Weights of a small transformer language model: 10454 steps.
Each number is 128 + 32 x the weight over the matrix's rms, rounded and kept within 0 to 255. Layers, rows and columns count from 0. Numbers have three digits each.

# k: layer 4 attention key, 320x320, rms 0.129, rows 128-136, columns 0-159
# q: layer 4 attention query, 320x320, rms 0.14, rows 129-136, columns 0-159
k128:100104099112121118105098132105147135108094122181106168144135093110122135103138116068157135115147109131095140130225135077098151122178096126110101102116106112116093102104174120180110195147130129180127112108105094144106132088119125112099101099101121110109147197109202115114114168147135183046137134153153151168133098181126150107144149115081129132170097102096102139147142147146166106133069118137099039125099123111176057098189110096041101151112176126098132151118154177169131116084105117
q129:136101151217150121139164148124124164091103150144145104109150124067117183075103157178096055137114126116195075097145217146101122109074118094130124182141118178113128140099139108105114096104137085139141117099150179111056183128104127158142178126111056152146135140120121154106174126133135214131170172134140162090110143126107122159037116138130092122130087119122152139065126141127105130119148147137135094115076161131180136074136104119158126148119121138096084134155131145175097170151159128
k129:162147120144134102106117097091132114133127135146126098137130176137155155125156162137088099182191141186154104177127123117114143137105167166092190128149165110089121138134132108114158127045092147179155113071195119174114058114123143149135115110094090140105146158138120084123176109168101124171114130104107192131089095127126066162084121120128077124122139136114193188090124112196098167131103127061117113168123173170117155087131136092128105145138122083123106069167128137203137111062161134
q130:128072115155116125134092109144119103126113140129086110183068139103129121139172159141147130122134121131103106130153143166164130129156154168101128117084161079167112132144121112079092124184125221185159169116141207142177120181074139084183111166117166140139091121110130140131130134142139090090137137143127119110133113185145176076140161120230120120080139132060138139177172112069146132062107128122130128130123080043148123151128074159149143145102083126109086042160114107112097122133104137
k130:164128187150131207056185128097098116106100124176145129125126120076131082109151105154125089105155153125204139161120150137088092172125117134099142184146155095104095144067122107147140149125172149064129155169141178102115142181096143090135167125168161124185123076128123178199153082103118080169166125158086073094131178076188100110109154165207104099040177163101167156189174132106151147103090062173145093104164120126132073138083170152112192118137076059121160117147127157127094142178119085
q131:143120096099110076145131071148113100099096142119141079120118155139098146119115210151103161126145140151151132197124100156149162133159120108094197092094097153084124184139132139113126128133108142108200131153143058084124118129118195117127162071138085185120120181139127146131158161076124164151174139118153156132143106112058171102033083149106129122133059102111093151099159080158075119105153105107187123131144115136099122065135159131129122162139155148133148149106138109118106169146151186
k131:166106176098094151151135107159082147090180174114120154126171108108101064103162158177147140138129085172151159157148181124099248176116144069107113061125118123084152186127133149124136056139165066141105168137134105142122126125146168117187150079107130086162166121154118135096190098092164130143113096118132157094149134154087126119083106147151089109128108096080091115117133169074105114132141131133166107159122117131122104141157154093114124164121189090100110137157158139204207141072119145
q132:093076126163093113100179103169108149136158156090115111122170133111136104102120113151084112057130126137121195114129178113111086091107132109099064122117119138148171100116073100084116098159124124164101077150163081083156186173153124131148150125061199124126133156089135111120126075118110143140175193144101131144103080152133127134097151178102117160105120130072154117099204078187159136160131106164105160140113144124082137165087139127106129121112115125124101166118125092159136159145125105
k132:115065070085118112131113131051089134110125152108142148123114103124133145121121114203136096154128120059141158167141140109134116107152111184155199107133205091099219124101103116139130106128205145138133076108155146114167159111139096116145175069158144161112141113101086194125168110125153164147118122161123163109133132118098154135163193124100161133170109116159090168159114100073140120095115140112101150121167130088125186086165169124137148120100147115150178142144104141180117142129068058
q133:129110141090101120095078116192107171085116119135101126100091137100137122148128099128127167100123116151118113126160126126105150144153160099059102102088128177123127092157158113185178129101144106163145127131137193114097121163162186085089122154114199183176119118156182173088098124134100141159168117139154142145146173164121124140121164077100170155074051128104087181131135142109174087089114188152127150088101165161124155121166170088137135158137119096150168172190168110147127129126106096
k133:116109178081055149088117145168129153134157121116114156170147100093122137101148145183158143087136063168115118146121105124101168125169148112148132096107107152127079153160123107160110168091110111117129149132112191159089193132154087193170158188111125132118071113126093110136114078101172153085064052135120120161119147160098111148118142156140181143093106145098117171112135080103195085173083092158115156155173121169097170102186185160147121124096099065108157162098158095151118123103150135
q134:113118113105085131140078129103107175179149200161165164137213079100103149134114099167141088120168079114125169117147156136112094118176129107090176105075134165136164149146142131090105156181110151140135106139112182112094102117164114131111121091065131157125173150127175080119144118124118076183158156104175080194157132076124121163121151112103109115173126084108152144117128108073125110124142147155101172110160123144151103117188134153093151191142127148119096141155121145100095153146111134
k134:123123133148097143090056167073161114143169173084159127147177153069126078116117160138096207108109155128153148106112060122075118086141082057141144083139074135159190138116116175102126121133081130119115098136110202097136123129133184100068119140111121095156065142112142181105141176161112024107119119093159127104150125142114097185095169046186110100144113099104130125076089086136059126095099144143133122116170120161137083179146159118138177150180156132157169139157132138129088098115157166
q135:072128198123104112122142088153135099148195089120076163101178075106123153141144081133130155157123159121128201116108136081151102103165126123123120084133117134095088189126114096182146148171133164155126104123106143127055142112175154112195152143115189072092092120132096138136163133102135118189147131156181121171147177104164118109132118116194059138108110111147100145129121096085140143121054128165113135086108083145121120171110139137142128162138087142086159166154172124082130173132102132
k135:116119130121150150106091066219141122167165077072110123088141123072142142092134125123168191160176139163100138150083144144187134126157088142138136108156097140098107090141140126137119125106155159183148114142071224145116143049143166125173114129141084142120110149085127127141150112097114098104138085182092159125103088096140103153144118164151134094182127094103142129134112099147098168169067125093155116083137151151091088144152198148154159166132185051103117172137127075091111128118153133
q136:163130149146175093160108154155158113139147081149055096140093112113116130111142143136103115086133122121075096121168145111119169108126145134155062145072136206119138107159200175181121115109122065162156139144144156208102097176061124174083153159145084124149111108127123249064146083101139142174142119149153125111049094125174130165183148126148088145126161095186159129164129165133107135143097176109114118176075102101133117119148111099114136066204133113182168078145102091137126117165143069
k136:123084097134123110057152130123145169128205088167149063137125141202059145106159137092147131096166175160134176120218140118137074129201167083081142088121106160107119060137093061120119145129158124065107115099119108087133078158093093128131166195129132154159170141147060089153132100171142109165156117128126095148078169173175099134150131132125165132086157126173136149130110149174140129075097149130082137107134122107137178157132118143128156137131162220175041074086161081150116144181096172